From a checkpoint of a small transformer trained on Wikipedia.
Size: width 256, 8 heads of 64, MLP 1024 squared ReLU, vocabulary 8192.
Architecture: RMSNorm before each block, no biases in attention or MLP, untied embeddings, normalized queries and keys, capped logits.
Training: a variant of SOAP for these matrices, 904M tokens, 3447 steps.
Each number is 128 + 32 x the weight over its row's rms, rounded and kept within 0 to 255. Layers, rows and columns count from 0. Numbers have three digits each. The size before them is the row's rms in percent of the matrix's.

# layer 5 attention key, 512x256, rms 0.253, rows 52-94, columns 128-191
096:196089105108114117172151171122102115094121116179172117087112149115049121151129121106151145147118135166188150152136131122128208103158128144136054094162143153101120085110148151078132139061137101
101:181137120098151096118105161100191148170097154139152154110048107108095164161141055143119121185161212167114128107120154121143095133128172110154117075095136097148108180131121111137117112096156149
108:157125135124130132109172143094132147101110150188110095141132119164114163181138106125091193115110140142110139196100126116067084174105137172149140114136121169164140123129180046080113087063068148
101:139124153123155115088126150061082163080093117091119127141083093099124165129132079136133153104139158121164126046156083119154160147153198125067098119130095112133073119183141143108097108096141131
100:109142192141097150107114147126062090178139132115172126153085096175151106076149147125154143122100190145143110090158156118087137118137171161128083140154102086084157063112094128082126110098111119
116:140103147143231115150201111113138146116114136134157088153148155125075092108204192090154115146125088141127106124179106113168121154136124166113100145124127170098155180171099144144134147135075152
099:100085073140125141139126158094146125090147096105177141056138165134175201129167111119103171133080148084063141174093087155115121152147167140117133138174124082110137153125101136033126098089122109
101:131093092137088154183116093126126144099134115123173116073069104126182121137113153140087140154176115157174114163106089130127151123158137222136120152118094070149138062076167087192125151145165136
100:174182102111054160119220107128180156109146108124096149078090120135172117130122093215058053196122096200110117067130111119084104175116129159140141141144094103137113111130099111117134109184121142
107:110119090152096200093126120116137108079140106158131180138150075101175070120135114091196130142154124157143182145163140174109187115096192155156133143068149133137100127124144109114152066160135154
105:152132148055138114122124165103135134121160102137119135108165132099102063110129127118114097125124071061112186138162081126162135085100124130152134141087130177102115107200083175088130146103107125
107:148105155149189148140133186096123128192140108160118132105121091090181074096182113102147161164107058112155087092113154070127128050129118135085144204154143119106149189123170085155124124143109196
074:184095129114123072145126144087076208115118110086138144128106117165124150113134118106128154178105104168115127179129132113103184140110133113105111112064164117118121123121144133162098121085158094
072:119170150089142132114126163154138148082084153128088072104168109114107077088154120186146169183156156122134120129137105102149131093212083097146160089112166139129133129086137167144105148121123107
078:160132055135048157116126119166145074140137118131130130142129138140096109189176130072151094075159112130196163087131180138174120140141100093174071165130141133113145111061169146111131169125113162
078:075155150153105122080105114054151131080192092118092136146114147104183168100093170129134176113118186170076145177122113141089148060081058175075180119156126158149124125126112134147087119147153111
086:118131125119144135090147110131115116174142129126141113133100119127132077110193160166144131153170117155135095095146161096203136105110084108052122127093179149125147139124138173133159160114156076
094:148104169130105126117157123155154074111117105116165100175128182088139113141131081146127115185152112082088170173143176032155159127142111156185100046128126152113163041131215151178132192113134125
089:152127109134163171119114184149169114129096120073094179110094136073105067172126091186133144135165144135139108144121156085219091076151113137082100103165196120127129137127116156170163143109111140
105:108112046133116096126135069173128127126136139118129088124122122093077189148139151123097109139148133152095094045098160185063131146176147129147134204093079131069137142115102135096175136134129042
103:068134128121097112105124100144119116106149182125120116132095081169094150078120159087130138085120172119153067161144172127039094130091143127140160129123091102173137189133095173136121185142195102
102:148116171078100070132118041193118081142118097112149155097081144125154160158098133086131115123137157153078146095138144125083066124138136152136103097154109158174179128098152112101127132117157136
108:176125106129070139121201115178148131134115178112166120183107087099134104179166152069170132106100177147131146104061100180141151107070134153144124161093116202074066086095151122175128140116138126
107:150128134150099168146065109103160106091109117176149144096089182126116051135202079156103103196077106086125132126189073076158148100119137115147067120148159120096099064154128119124126092116126129
106:108156148105143167149084139138171162144133162133131142128068108094116055114135137161149133128076126125168150136192099067176207108126077140108148174092188088119103048132131126146121177154086168
106:042122114128137137126148093110092129153128110086092131115106099089115148147132172062139124142165187194060133127151127156117105137126075139124182122141089158125165118117115142100102128114096129
111:096123107117124102090137136153130134105114089125080120174110134159080123123100175133080148084090151154084111179178131152131157090090153187115047163138113147140152098177167168169068127099154058
120:187128107131155126148115135140153160149091128149165078149181138132206104177071103196152097127157104095090181146122158133167106162152130195120130128181140128137163102181155112148160150111096116
117:144154155163160069161177118132101080131144092143118126068129098118121058087096134114142128123099141191141099141203077118085120124119141143116180151079142138146151120106156138124135118132132109
099:170103141169108146121134105087088171086150129116144095095081147130067142127145106118165089119146079110096057125130135106121107182113124068141119131114161160222138099110153116166070163132158125
104:094143086122099136097122064117128185090113135107129162145143184152130132168097125133153144152128096167110087142141122119078127118151154110148185144154140135110094108149130176103118099148182099
098:129133130073086155131198092204106135134187163125116130082134118142189166188121067108153138133132138174119125153119149127139147151203103114203150208122136073145084179094098084173178068110087181
100:097121142191118138160068147179115149118159173145092149109119136138130159149196197146148115104137052115103085152177133145095080108119122141119113158070111156177089114152136130146188098105190169
103:139137083121106142200138160120065132081080103083173218100176115204135105181109113153122091157110142123127098143155102121078168144053046093132135114136176141156119170113121121146145120115133136
112:115096137098080143105128159144108173176107131161127143088165113151092148126054144093130108110120095125125136122122083094090131093134046124176158141108133085119154103120122085079083180140149098
109:126193145189085141173111131155116102099142125080095093105148079101124136152124149071152103121121100123103116081132122101167125102090129102111120113140156142137080064152163137095152115096123093
109:145142158114168115108116097105154143132176143135108144181127135095107101148114161107092059140121091128123128073206063060182156097127202126107115190113163130140130113156144150115102140094123175
102:127132148127118125191120175115130106109147108124102118132147180105081104097128133154204094164155092142126084128210087104115152096149159102164122142125109143156209115122133111074092106121150091
112:152118101124125174101170146089112088081136173120144138057108132155208116212123129112127145138171130131130082169099185128178163098151120104131119115106133117142128184137104119136160132096125159
104:125165106104143149132164107074122132178062122150100130110098129092110069162170168127083081138182175132077147120061159115060141085182109151136143125185101116143118118065181140138136137133121149
113:102167086120137051126124136133118120118162093115141052075091153102108101125095103115146082148127120114167187109170112069141205105148128134080144179080182083157130143147137140083088117118109160
120:134129146157113102135135131105150118112134134169124078128145132143060145119142154135111184113143193112153077084191142132130098134089087136135053132109115110083117132091109103148108149096093087
118:116126142129169137134180107111099137177089199107094118095099099126116074158097176154224080180117135175159113138098141106149140109094093155073119101153158124118125147071068141153102123140132134
# layer 5 attention query, 512x256, rms 0.256, rows 53-95, columns 128-191
101:151138139165190077148162156138154134147083125083118111072090149120150134111101087144224148170158077129138084107085168169129123109200104171160133115171089118069140146126064142109087139142111136
107:147086080139080196152093105127110041187156108113159123154062122154137113137124090153140118117141164135119148162126164090123079182051126108163113082128156095159154084138087119106118088115163153
099:130146143150072096172129103157180079101117158119135166161115117101135198142108165139091111076098137124146137125129161164116099130149106097187171124179133116198071180141145105146172138114105155
104:118120096097136140104098117192089094104146125187145171165159090092106091133086132091117116151137089180086117142123192131101208117162168152154111151166150116177118135128116113103113119067102129
106:131113105130084158122161124137109116085143160092130115136183169156117079176129107091179061068144144171137153126155108093135134097133108100143136107173093148090135132165070119158151107085161170
105:128142129099123061147131126100112138119096125140124152116098159108178140085210064107089136153130138129175104071098118107105158095150107180122131056133198119108106105160104176090129134155188122
095:098124156105090154214079123097123105123124174111162119076152141115135059127110143152119127087161127120128125204118096071181167139121131166135134130148101085114123077082154170126059115181161124
100:102194138130102073107066113119186165119102146101082107182151106121109148131101104170120064132093145140139088107150184100123054134121159109184136131139104173165129117094116094103160144131088162
101:017143124131088147063093123105155113181155111146114111190160097139142094138143104133173164157108099119173109057180116126133098135146125126149098088132164164134107067102138141116061087106131110
106:158157058140129112120132111127168155171138104106113105169152087125120112072111186173096128134133045113109138112103093109183126103151106189111103115103205128083150124182170111122128113118095139
101:084137121145167058158091115120099092146089109129113114153110086098100126104101127087148130123126145136150091116200051064094104063223097144092163178120109138082088121159165179106149149168132120
082:072150114006112152118102114129150153079149130125148147129155131154088128076103145152116134171130134103159094099114108169126148099073115123094108144073072136081127121103163122087128097082105101
083:141116152144097183160134160167112084163111143169102149115175130156119111166129164167128093073105103116061155095140109145108110161117101109133130092153096130135162158099150115139131056140146078
091:164208142156138119086097086219124091102157158134058095121110166135116113186163086123064087135153107108163129173109122092130134151124160077163143097111151110141064132135087096150132133120114165
092:102072120089132077228146190124109171128049119134164177091097114151085146120059098141131134128093155101126174121160091121135142092087065165138098140115139169086148154145140116114106189126127104
094:110156127177193151123137149134149108097087097154155146100090130214121173108135053135099132151151133155141093156088110167119088094177156075139145161127137155130119155131117148080105117108096085
104:141122169166131153063121112155106128064167136135114077065164175137165146143140121133164138149131157081132096174106075172149176142154134139122176154141143111120108145141096156133101097158119151
096:154136185176096160092177123194096053118100106139133167120158178130165082138130111133115119155163096155124140101069145174092093131149150175132130109129084082084136135084112163098126118125115038
115:147128096109138089141169093060110138129089114103081199077124135097097139150095096128138117104119092157120154096122125135105099164129065137071166097148125152104103118193179109112092133166156175
108:135175155128098104194110135074145147142104142103123121161110123050121161132151095088096116080098136075097187109125194147082111119138125150095161132119183136128106117072163100142112080127120160
105:100130123159194087147165141119177150196049122135144080137131098146188161043117081109117129090081184147103090126135069122058126080146145187104136173100133127163149142110102123162106123146085148
114:160130120082149061016112149168117119151141143088138147157170093048044101130119149112132125139157099101108143126141152203170125144177139105150109126160116144107140072128149107140113144164156125
101:054154114153206119161152146103203167137098131110092149111107138137124134153182121178116118116115114118107146115133111187176092129121108105145147112159123153073125110162154151159147128152104120
119:103136146175098122182118118099100151070080061115130136083137147057127111153129113126087178161149136111151148138180176124187140080139137119111118106150204138180104176121153128152170111137159160
112:091084069120146104093149111119092103141102128113154125132090080130175111125157110108175117153081092160153059161111154089165072173146161073166141119144142085186096134152154103169134105113155137
103:216142074101146130087134101130113148122085134128129114157198139157147138186123051156129121161173064108127151167147115170187111166158087125159085037102142084121127107164102072121213132151105096
097:176102139147120150136149145183061142123102094093083119089114173079127133210093127124150168119146129102152139116160176117085121130111092127098133110142151144123066117162093132125176138126137192
106:105119107102104075082175170118094100132168100153096115174083060104179110183107131103134093164101132163180083154093174081086123174132207097140114069109099113142091119142096091115169123111134160
097:094120111102135065147215164109063134171178134082100147104123090093126120158120142171131089156081145126130111138113092131174107106117104100179180083097158124125129078091159131148118144133126076
099:135179104179132132126136139100121154161107090168171127067123128131173116131122113101119183115089134150102122088127162077170093111095118115117168145142148170072093112098142122061106157149130119
094:190105194127097093114117093123146145108138098098106072145101201164065138099110083110095147196156213085188116148179180083240080139110159108138131069131125110132106085164126122169118120102076159
102:130155080131144091125170122064126177120102144204156173141159116176133110156086107192115185084160109164137130155143098066156130116095166105143150109106161097136102134122116092104102084105083112
100:153139148093085145103135136119152118170136075116110091152149116134130059180114140108112150136068113147100088153132195115179116129089142122122121092139135110159138211137097092128139120093122119
103:162143121135081123140121171152131153115145135112097156152141135130138071139137179084123121170116081123113128125116067119182117124094115122087109142131129177101134142167156206119145131143132092
107:138124102130175132108139092143135089094127116156107165092117143129173002180112093150133121120137081187095146151111158128196169096164150153147104119081171113154087125165148095132148145147125213
106:100096125088071138116082172208114141131127140165152137169143090135096107137108131135080074108165107114159142106162160102104188148192187130171118122164126111182140144145090149115135132137128154
098:158181159098117133104180116062111148095092154153152141160161176129180129147126097099090141112073159082180083069101132108128077140160136147124088119162101133200171097133093130116133105130112118
107:149140108144113156141139116093153112118112099128135127145135110141064208078141176111150165138147138153127145073092136134081190203160106141130133095088190151134096188165129147146098044110063163
100:129142116130104139097152139108079115085153108172071076112181105136115181153134187174145153139150060144167050161168160103086154183127109084126165103103084123089122184146088169104109126130108152
109:149145112162144131170126122119107119143116123102095107075151083110125090188119127165168129124087098153110104172063159046129093133115195097129167104142160138130151157116103120142177119094133111
100:165083070140112146160140093064128155091158087126140175089157097058101122153131128079099150148139153126105102138084123155126137135110120142088114190152108167123162126090103151150105177140090089
088:184138177133105090138091132158091185110180098110116086169179142041112130073112130125087137136146129125069099137122093121132154130067119101104147069136102103175100101123124129163116114138141136
094:107174143102126165103102147121105114152129111151151088117146123130092101087092153166117134183164117090149080167142173054193110153145124146151129100117178145153207081116109167113126164163157169
# layer 5 attention value, 512x256, rms 0.303, rows 0-63, columns 128-191
084:122101100137110137150155126114192121082070107130133151134143121118210123144137133085117102109098150186120158159137058167133145115073165139146141111100088116159101145086138153154183163133157110
095:167079132133105098123133118156077121135138129117094116155156068095100116112135114089141136120156159112186107105131159139087110106116137163087100076145197191064103121082150153091120091106143120
087:110163081115103128113133153166141154110100122108073106115165082155155144100102147152120144116163092107129112135106167191147117181104112103163123150107203092153131115179109124081134155120043074
090:104115162129144088085098157162165113150119119127125096108132159083136127111161155154115144095141107138128164083085121115127124117156152057151107161101039100194101147069141074199107143161095099
089:095122087095146086080109139203123092127154123144086165122133151150170158140128076177085128150158144077135168142165151090126164125180121105110139176096181109099167105127140145093194097105147130
084:088089143058140178056157160165120157164145148097122148103123145117096104226116085101145118109124159167140140153178119152119154104191191064145151151082157108164111131131088133126141150136118116
097:119153107086124156116124136163160143145190107137125101137085134147157150146178110176156103096162155108100173124166087136155118107121126121126093100173066086126145118173131175062111176116121142
087:146172123167119088113111138099111121195091094123133083126187162184209183121115076140133146165116170085164113170118131138130112133101150129131116122094092185115131090172081137068130098118191150
089:182182159200102094155139154138114112103098146148181114099154100130104145091128124101126114062193133143130056142169119088133171120130112115121130128082127112125129161105084122150107151144142165
091:119119139187110080115147112169105092124090133137185169112141160155121132074160187108103122067109124134137093153146185143194099159188136168183146122168148072089131095116139155150106066064161134
086:137142183149097140196158198133130181123124162129101180092147102075078118156191109080152177118139136086124138056140143127105117108131160101076137069075144130078132095154164130182058143168176135
089:090158157102188069136110165150111103154122126105118129148103125133168190202125162156153118115178149117114176137075099160104085191116096093153189137133112155169128118131134149114193114135135115
084:097147161150171172085117180210103141113111171121122162119101126156189080114141139171161113163086117146110140135089129159049076117111112094121133151105150090124091110083121138065160119163108150
087:161096150081196092195160145064110130167076126108129100106125084113124118106142093107106050163120092130147151109140122142123120078159122186130149095127156096087089148102127149103103134158098049
086:116124086111133147170115073145178173111096150098133096188082095076143086099118125123126149101152102140122125133112120089164102131091093155073099137127190107159141150079106146156117100138158119
081:152128111204095092158117124120169111119125075133104093119138141118147144132152148129101099152191149095117089088109113126068136179070126143127166098127113118133110110136135155107142095093111139
082:147139102122147158130187101126119128137126115162079112094111140133157147154136078192078169161099094156125116100087133102166079090058102104144104085113082081045130158127158142126159158112129088
087:097111139109134089109180168135126170151142173147071158153181158142162077140133092135131166178131139129216082151081170151150155167191161152189127112177098144184154144160116127120109126105159103
087:170156108151143074171121095102068104142165084138162106158154142129079121120131082123192093125101115122096142169141149124135118100095079122123173179126127097083118111088145164104147162118155128
088:148105155168115125175088102149130083103148115108151152147185134153161170094157092179142101186106128142135141080115129164141045128135146153159134066105148163112095105121156109097066064143126110
087:143139115106192136126094195104199159160079130131159158133102159099158106142158093154080129181133158150139167100135118111139144127097142120148117129150149154161193143138127183142132173099077151
085:091140202113102165167064073119114103132128124157097096135075137072167137160131113095103095078112163102135170168127146159121080089073173084115156130171140185158137120144074131113109095134133107
086:134170140101090081120106130083127142086120155131096152160104100101146141099132152177186133140117156119142076146145117068155129179123121158154106150097090097171151148152140105100114182128118141
085:125210117150116145106193176102100178115168208102113117137093129072119140103122113142157117166114093164140057146113102159110103146075070183187153174107180123119151120108114133131149130108124166
086:112125058083118153133159086174121134082168124148115155137085164162035129117118120141086139168169097072101110159113147090143050120091057121163200172161108099094153098151139116156127153104103170
087:123148146065090073072119121147128094053118102105160181103164095128123121114180130130143076159086150187119089078108077128128080112127072114191147139106167134077110175106073125154150153139091188
092:113072113130123135128136123114169141123104117111172052154082134149130065181114136137196160137107101116136130163158116128123110066223127142127114135083126163108141172114136164179057131114113136
090:064153191130126112123072159100088149156122156096105127119078165164206083160113053212072137179131116112139082129096182147134140188100160098085142134096113160170166143074169130134072148165105164
084:150098063129067123165146126136132125172180136149138148123092174103208160147172076085101046088152135124118153123131106111132164125109166148193041101168144077105106126111012132097127113088123171
085:135070136102075150119117146097103152136108162115185118070130131095158148149108108135100092069126135183138185091157127136105164155163109105143107106093116085070097136131130146150131166119171159
084:090113116098108108129143150070164183185074145123158148126135133091120097150124188142128086135138148182073103103128152121073182149132150111111141114144091107145164057094139168145165139087119121
087:163181114147142137122118106115154099196133122197136156103112127070145155112148136127115109092056117144092092129058046183200133113103151154126109123154092080093146142040111126146185124081066144
093:125127124087118085083175163076153138133090118137151090200140141099087142187187140190132135096153127155133117086149108155131130087160114096087104103079129155120118193101085180118107097140158064
085:133083137071127055142122189158191117100176178137124151072138091147084165156193128153112105166117109093115094119150155164158183109122155108098149118077095137159129153110116109080109136105119140
083:170141105125103101130107177162136155122097088082162156147117106159112152190128133084144131110142147119123163114140143094131161127133096150124080075115137107185173170098118132152156149121093178
092:148156167182064199078094117157079170094107063175118133198102099185104116111114086150159096118128142148140124107088124123098142140154127163129122143085158207126052126208150112112121095094084158
088:167105092073138104160152134113139161139139108121165126088172129131146127157105221079143080143186157152077176095121130127162141125099139110149200185116145097134196108159119140104131137120165110
090:049133099074142149097137150140098201120102118162094162157086142082086119138101145101164071124166153114157147146175153168146168078177061165051153154098157103176160092152167129178121141171125095
094:183177166108135162143125125153073129102100163150123130129144124215070085099121182095114177091105189090122121140137172120188129150090149127153108116162145083120116085086094115169143064103096137
088:140153180090120140102130137153113106116108103120080071085178158202181130174192145093130158065138108111142091151089107122132109136066071129165136120142111111091184160161135175142117086074155148
096:105121151160100145158099080108092092149117123124151152172168131141109115109198089085123103155140100119092088131179114108092129167162111115076062193078091131122106074112110121100078083124105134
086:124162134145130128066112180163183108113102183156077161159141185028107147103161117113190179114147100121091151099120131097069153136089081086156124202093116125088172102114070094062124086085103132
086:073147127142086073124159074145120105094170166177143131169075129104196147146131126141150132122154139129135135126107160126221103134124171149096143071127087088130190115182146028181162142107057155
084:139081113099148124107111047186088167075120150155168112123127146135139146170140108154154180151087156132108121133080112139029140144135078161128140118139080185152118139131127084139116177151168162
076:114130147097144073126142152169133063136112148113078180159146119077184159143148166137136128119100098145141123162104117138202128129131115129139093110104184055116181121172155180148112131120096146
078:128114137148089100119131121087092152157102140136083155145139120135116140132220170136186124179138123156111150144140144123135139108077174183121067232151155160164145146155079133158138106187143138
086:115071064076086169132099106137073136129132141134103151152111137147089109173110145122091098080086096120132130122142110137106196241140139117156089127133146142132128134177095142079099100094184167
083:038211160112182172126184125105129113158178096134143129167116116100117118122164090145098109132124108092115048093174122106100131204114137143164063121176121140150143085112073118071108118144172125
088:096083155143136157116220119178121092135111131103097073186116132190112164119204067128126134091123122121085157180131176110172129102162132098107098141139118109101036151175141133172087133118139166
085:093112162113141154139121120107110087120115153105195087147089088133146146133102109123106075163134188146060133135074098146124202177114098071151171181161133108109132095147154101230117145141127130
088:173092155131178139108138094164104090171087126152136177132154113140158151150115175109150158082152082111124137131144186087112156163166117100107095086154110153181058109123137150155124131207072140
084:158155126137143141103130138105115122080131162158164099079076131128179098096123141110074162125155137175088106102077136157156141122125119048070129076074140073115136095139077177169106103109180144
081:228110142119160089152114116108120189093135121077105075128163102121143106147162160104102080111127174089120192108113109077104083140143096167126163163131153165127081170150136148147116134139209145
089:112068064157167149063111114148081112138142112138187108128169170175133132105122123103169102066133120162149166172103099079148111117104145142098151143150144078129114126149138161066091110065135183
086:118147072094129133129087106112142148122093125130134086143144133153166129098118120107136133103099119096140143118094168147092144123122162048152160147069106149192076161165128140121133121124092168
086:149124174160120183092114172094147137151153120165151078126101130139166150159135104127104146088088099167102124123145177110158073073134138152133169097156199148106168121168172120149148124119118144
088:160127098187143087173149141135129174107077136167133153138138163135131173146175173138126095165144160157121136115160154132132113109147158092134118105129100096146125170101143123136146018140081105
084:138100189171137181096097158065127158087119149130130142144125117173093105136108131061100111128096134123158169135125090204145148072168108143086202153095150135114083108127147144157122126120090149
089:153134181063079108161077080081120126153118156116183164139101170155149090163117168154102107103089171142181117095175107090089153112130108170106121155168102143150108117161097132201141075091119106
084:081096110152136129195171160152121179145129127134175186105137162173143097126138094040103159108144129144136150157100052115149184124173165110160184122159137105137158176096142140135120159197174082
093:085144150161104145141148134137097133162153058170189143175098122144141173114143141107067109093063128135078170085145109080144090138057204091135108124151099089070186140109133057113114148139136136
086:118136083091146162118144117096131161117057131121122152107120089117141123116145211093105096158129165151109077084124145093085145062130136079172172147122090159203132140095126115138118123136216170
095:159112156041112210136114116092189117149149104143135111156139069087115128186084082140134138161096141138142098163107215144131104166115067147139080171174075108174136093139126131127113105136158082
086:145175133151117160138187091153123161179172116140098174135119157107096160172095089224100118146163153107108197144114159126138141110116056126156135138060102143142120047148176162089116147132099121
# layer 5 attention output (transposed), 512x256, rms 0.283, rows 0-63, columns 128-191
097:097139131157165141154084158133129147151153105094113082135166162100111123168109064219124156129143091110167086101177126095082106068074143161107107152173149136185162140134121078098130103081087133
097:047134104169139133162096126117143108146085082130136161110147136128177023110108141121093134064100079135121152098102086125197123101159148091131145184117123153126143119158106152132099141131182111
093:155148105120134118115153129125102087212162165073103121096106088084096158179182150124105161195117125139136134116134097095108093157165115109116146116103133124061145154140117096097114091127168121
093:185099103132107156140171176140111130092149177152126124117093107153101178084047159087090107108065158125095170177174104075157094122085119172140149097154155149154129111088065113079187118087141134
099:113141138156140197146163116093126136116162159119170148151067161095110084134151151131139165093150141089125091098120107173102066143114168084194121119113083176214190155172142105134112203081044127
090:113099128177126098235103103082127103120128175084115140138110113108129165131167149164127098150081180078111098179113130123131072174070124192133121138178144110156169128155167105106109077128107160
095:162126112153129062109146112104129118124073131135166144148191113176087105094079092063093175120158112079119144099145142156050088082119096099174084159155073223216121144135082090196121123126153174
092:150098083138154142157134139094141172122096101157095146102147101130054106202117136149104118060135114145101160128093116120134142064079132157170137108173166080110140190087166095108190149067127091
095:089061094103148172128120189163113151154140154099093142157118142157144071089180171057055184153124126160120157143097118099138128180123078112103102120128094176110097129106180175179166077147212081
096:097152129065147110095132133150144171116169117122112127105144112056160120143086162109121155140144161149119102093081096063136114146087099096112166106090173150138113117124122107086102171106088111
091:162076088108150064043116106112141094071161108111155049138110195187170113129159122104146114159122117134116125194100138118181139095171102102147097173193140140113141104167093174032134134071038120
097:200079149173119161101089172108153138085107194170140106066127185143089105080125084113141113169142150155171145076124113123139093080133131174180124147160150107104169173098133038095110123124150157
090:138106125124097176180074166120208128123142128104047182180105113166120125181133134156142156109088151139202091142142091148164142122125090163141123113127180164138197113134101070131080136142158121
091:115118160158150163198163099164085128120136134105137140160088132120161127188111181111099186127110141188164109128126070081128128132138154112112138144162131151155163057148089121158167096123180177
092:119192132077100105101164111154088085124151159185077176150162148074148145158100105185125131114086116131143128112126142119114151125067125128158130090100120102141091128115101087139162148119119168
090:169142137079136201117115167140081137069103144108164126127106094148172145069166112121170168093085130125083127144155088169212114092113163082109128105091105125083058131145076153127150167136180115
089:097129110140097151142169169162151109129146129133136118129098154062118147101086109139171091127185174118086166070161140205137142158169168106158124128133166184119167159183095120089108046106107176
096:127103117168097091116078091191180161119185142108230105097049138159064132152119197144111106109109090090093141092148100115096133098080140119176127126093173083092120201151135169130177099094101186
092:124153120182111139150106158111127172149081114156089159091123134128159152135137169136177080105117135111152150145094139103125102157160104120133112076141121151080088143162080101128133104116111121
093:086155113139166179125144099119208183159136098088077112127146155101087076151122144071155145102141110127120155152123128183084162179102099123112161129126119146066144128163089130110188128176140105
094:093103119137128133103112123148117138151111181190190099062136159149078113157105125153143142113123164082158074162116183140096124147130163126160118162123079133158132143101128089134148134106094103
094:133150134124074119112163192141128122149089143143171134105136161163094102148136172088223177135134081130003201085087135120133165145111078180154114121125105118147163072103163129081115086083147145
094:173158099134110113082119123142098062132138084101111095157117154147117148107180074090115132072145103140166201130153104113096101138140101087089171079160081137111116071121116102163130151097120151
091:124161115116119181146108097159135064103136084167116151178166135126087139200166137142085074071127069097123131142081150092106141141096153074053110155107104100094146140086173133101129148159147124
095:156125092183117167069130091110133129139134145175088135120174054137172167112131105116143104123115106120154111179164154152143199109112170063129126121140174121164121142131144104098092113124165130
093:096118112187152173177125136130116091179105157188058142170107161145121195147158197142181186134200137126160121146129131121131176144167159104135142169161117161166167073165144168159115093175130098
096:163179212078122143159095105120121091132173162061087149119147150100153168101148144122120121107186145094161145113174122157167124155193109150141124103128117106188133074157150177137149166102146122
093:094118122140127177064080107111126129149158160147114124160174113139058107116122145094183138116100118200077160070153124129099108159142109075211130104076174060155160129074123135145162111082076103
090:162125186160183139135122144148154170084145102116135102162150129097104104152073188151103189135130079150114124172145131125158109128113151097133167117131167153128056113106190116134100210096134097
089:133115118087146117168130144030162083117139132092103162107112176136137186094154117089124112184141147109167122142056095121161140103159156128153130070131099098128113106161145187127092173103118092
090:093141161142186136083130072102073151124141161124182136172109140140164150124111107176128175147072111084184133162165124128180072101126023179085123140172110123150117135118121107161095095177139149
091:109131161137121120142131124194138109060149136083117174118131154123110093144096116186118113167162196105077177135083197117113127126041137105082164137163108182121160087114102100137120058121161083
094:174156117169114103211133138148182173119160109120105169099137137138197110107099108111132090144130136078121145131114063159156126159175179157119067129184135131119106148127122120134144088149099166
096:087095115156104152169101141107085135189111096114134139140138151141146107127078093107089096110106194144096081106115180120125112092114121085142174129141181151133134085171163187162148138103096080
089:121163111136137102088142126151060104141134147166119140133130153109127039146131179147078144126102049165152138164183134153157111073156100161121126171118175128113123098166142083141105075154122131
096:128143077134175094206144164076160098111159148152123138081188164139112108157133148107187162087119144103075144138178120129086105117129078188062136146115155114134149109093091136144130149163142134
092:129132144144129174150093173099094156136070125135164157158095117149086101116104055163106190147098073112167091134137099142144099149190151133072141062120135107179124129111131135159157090114152136
090:145128186152140145159124068087165021099130105106109162078153080185143081132119127115140112135096139181063106106086150131064147146149178183180100112186135120156142130152117146123138133110105121
101:056117131118114109107116180115101166092138110140140129187138186071121156136110120119171140136147043186142129158126075148100096164154085121107126101121147144162142112121170157100092131174178149
090:133159128129143169093139133112121125102099083090163175091170129068088160149086078156084108160163090133102113129114129145169162175103102191188150136143154121096107107154152124107085143161119071
097:168133106117130149070196133118140143145166092050104144118139132170093116137076116182146144096145087102106151082100157101147174096170053110164107145185153112081145187102146130129123152129164138
092:149160114165065134176156143121150088141202117184182082113119107150161134112143156191060124165151086123163119105065145161134119120068158135144129082101186100122112158089103078153128139131139116
092:117094175173131098110120101136148142166152092101097095147115185151098147115137176118048100097075136151103117126141146109088149085071126085175135169129131121095081144078103129074138127140151120
091:174128185131173105149147149094168122086193107105087131106157112110139048083164074167128131089115149108145136135150156172173080088085203147158163153072186117174125140185144148120173099118122082
086:152073094150152106137110110154092180163159180156155134120160104061054138171114124161161125103152136120072134058116142138079189089125125107112159127135138122154141092112106118084107115122167143
088:122162192147171122100113073160109135089114137161139121134128152121104072102086074122159104162162113132147085132160129078139065099162095069083162059147131135145116130126174139130118159055138117
096:198161168184125151160134106159093150101085088132078128094148113125136126084102098119171173140184121153089156110104143158113106081153107150105102143168137162093080157078166131127100149167088117
092:207143082105094151126162049126171142135106128106187173148153146110135127133125137130109164106150150149149170132080130216115157142087107099140140194104135133111099165124227119174110100103104151
095:113121107142107128147130109077163168097165085080168132105064113102111135135156116044220111122148134135116124128164135156122189092136126141150080090091162202148138153122123172133116105140135140
088:113100110114156134136095173135182072105159148112067155107122138164074147073060147102152109114120067124159125055171144148124063075136124138056094136111112157184122151091168129071173109141148074
097:047111118130102098094129159112149180134129114119113085131161092140113143108147148110151099109146153086131124170115079198132135096110166121172184139164165115106184153148106093135135146071211069
093:104092132143096146095112136135167163139127129105151151190177102122112137138079088116153147143123140095124130151142104093149146109134158168114074170139144168064057115133119157100119125144111091
090:132121142127176143106060104136104113125100140142169140150172092203081171116111163091132153138150085138103113160144116187172188153179121201124116142131114102134136153162112123142126120156151145
096:135165149170112154178195128160122147084169116097066086091117099129116125042133163111150094134093126053108061087113145118131159075127079143146102091115122194102143120175174157119162144149145131
094:129115103110158149127157187137156085111139148115183199154150093146066142103135141129148117131117190124149152156156064150080114102045137118099116068185057117125133121139143113105056110087081112
094:109095106121164107144129091148119151041143159118130139148124079178125204141126129120131134153175161126131161171121162104133155191103120127133096103177115071132102146168119084090145095141121143
093:162127175114106192158067092126097092180178102047185123110119081160145086187126127136099146121153136128143107150123079147137128083119109141114136160080140153086163115078080160079114170098132144
087:098120123054148094160141152169110130182098064080145200114174106125178163149172150142160129123116103122082183106112100087084200132158178175121046087148154157116153144125108184157168148129131099
097:142112120149192172158107175142175200128132106143047180080122136165111153118150129136162140145120131150106153138098177127115132110112164119134186129133108147129120125123193131104133140170118207
095:170112110141172085114118133119078184152115118095120145138086145141108087168091147153170096156096115110224124108154173163105118188093195120131139093144149102135114100151116172160144164106112132
096:148161108084137119114138121125106071060110214073120089086192176078115133129127174119168161103124107125110123138124115149138197122095153139133177122132126122174114111155155106107130074121093148
089:115067201130120106091113129064080074132182118146176117134174116113136065127142100163078136093147125141139153112103152167162128135126119213096107074132152098080145111091167148142153084193084085
096:167191116137137169140142170147128146109102077152092095169170095166088083092120134187119114165148110090137119130137129085104117154094113045121167147108159117162122079103141081163152168125144189
090:159151088140072186114055141082140095096111119133125127133157105110145090179147128135141111170090138129132161176098206150149084177058164112140116104159118154158124132120053154075165095111121131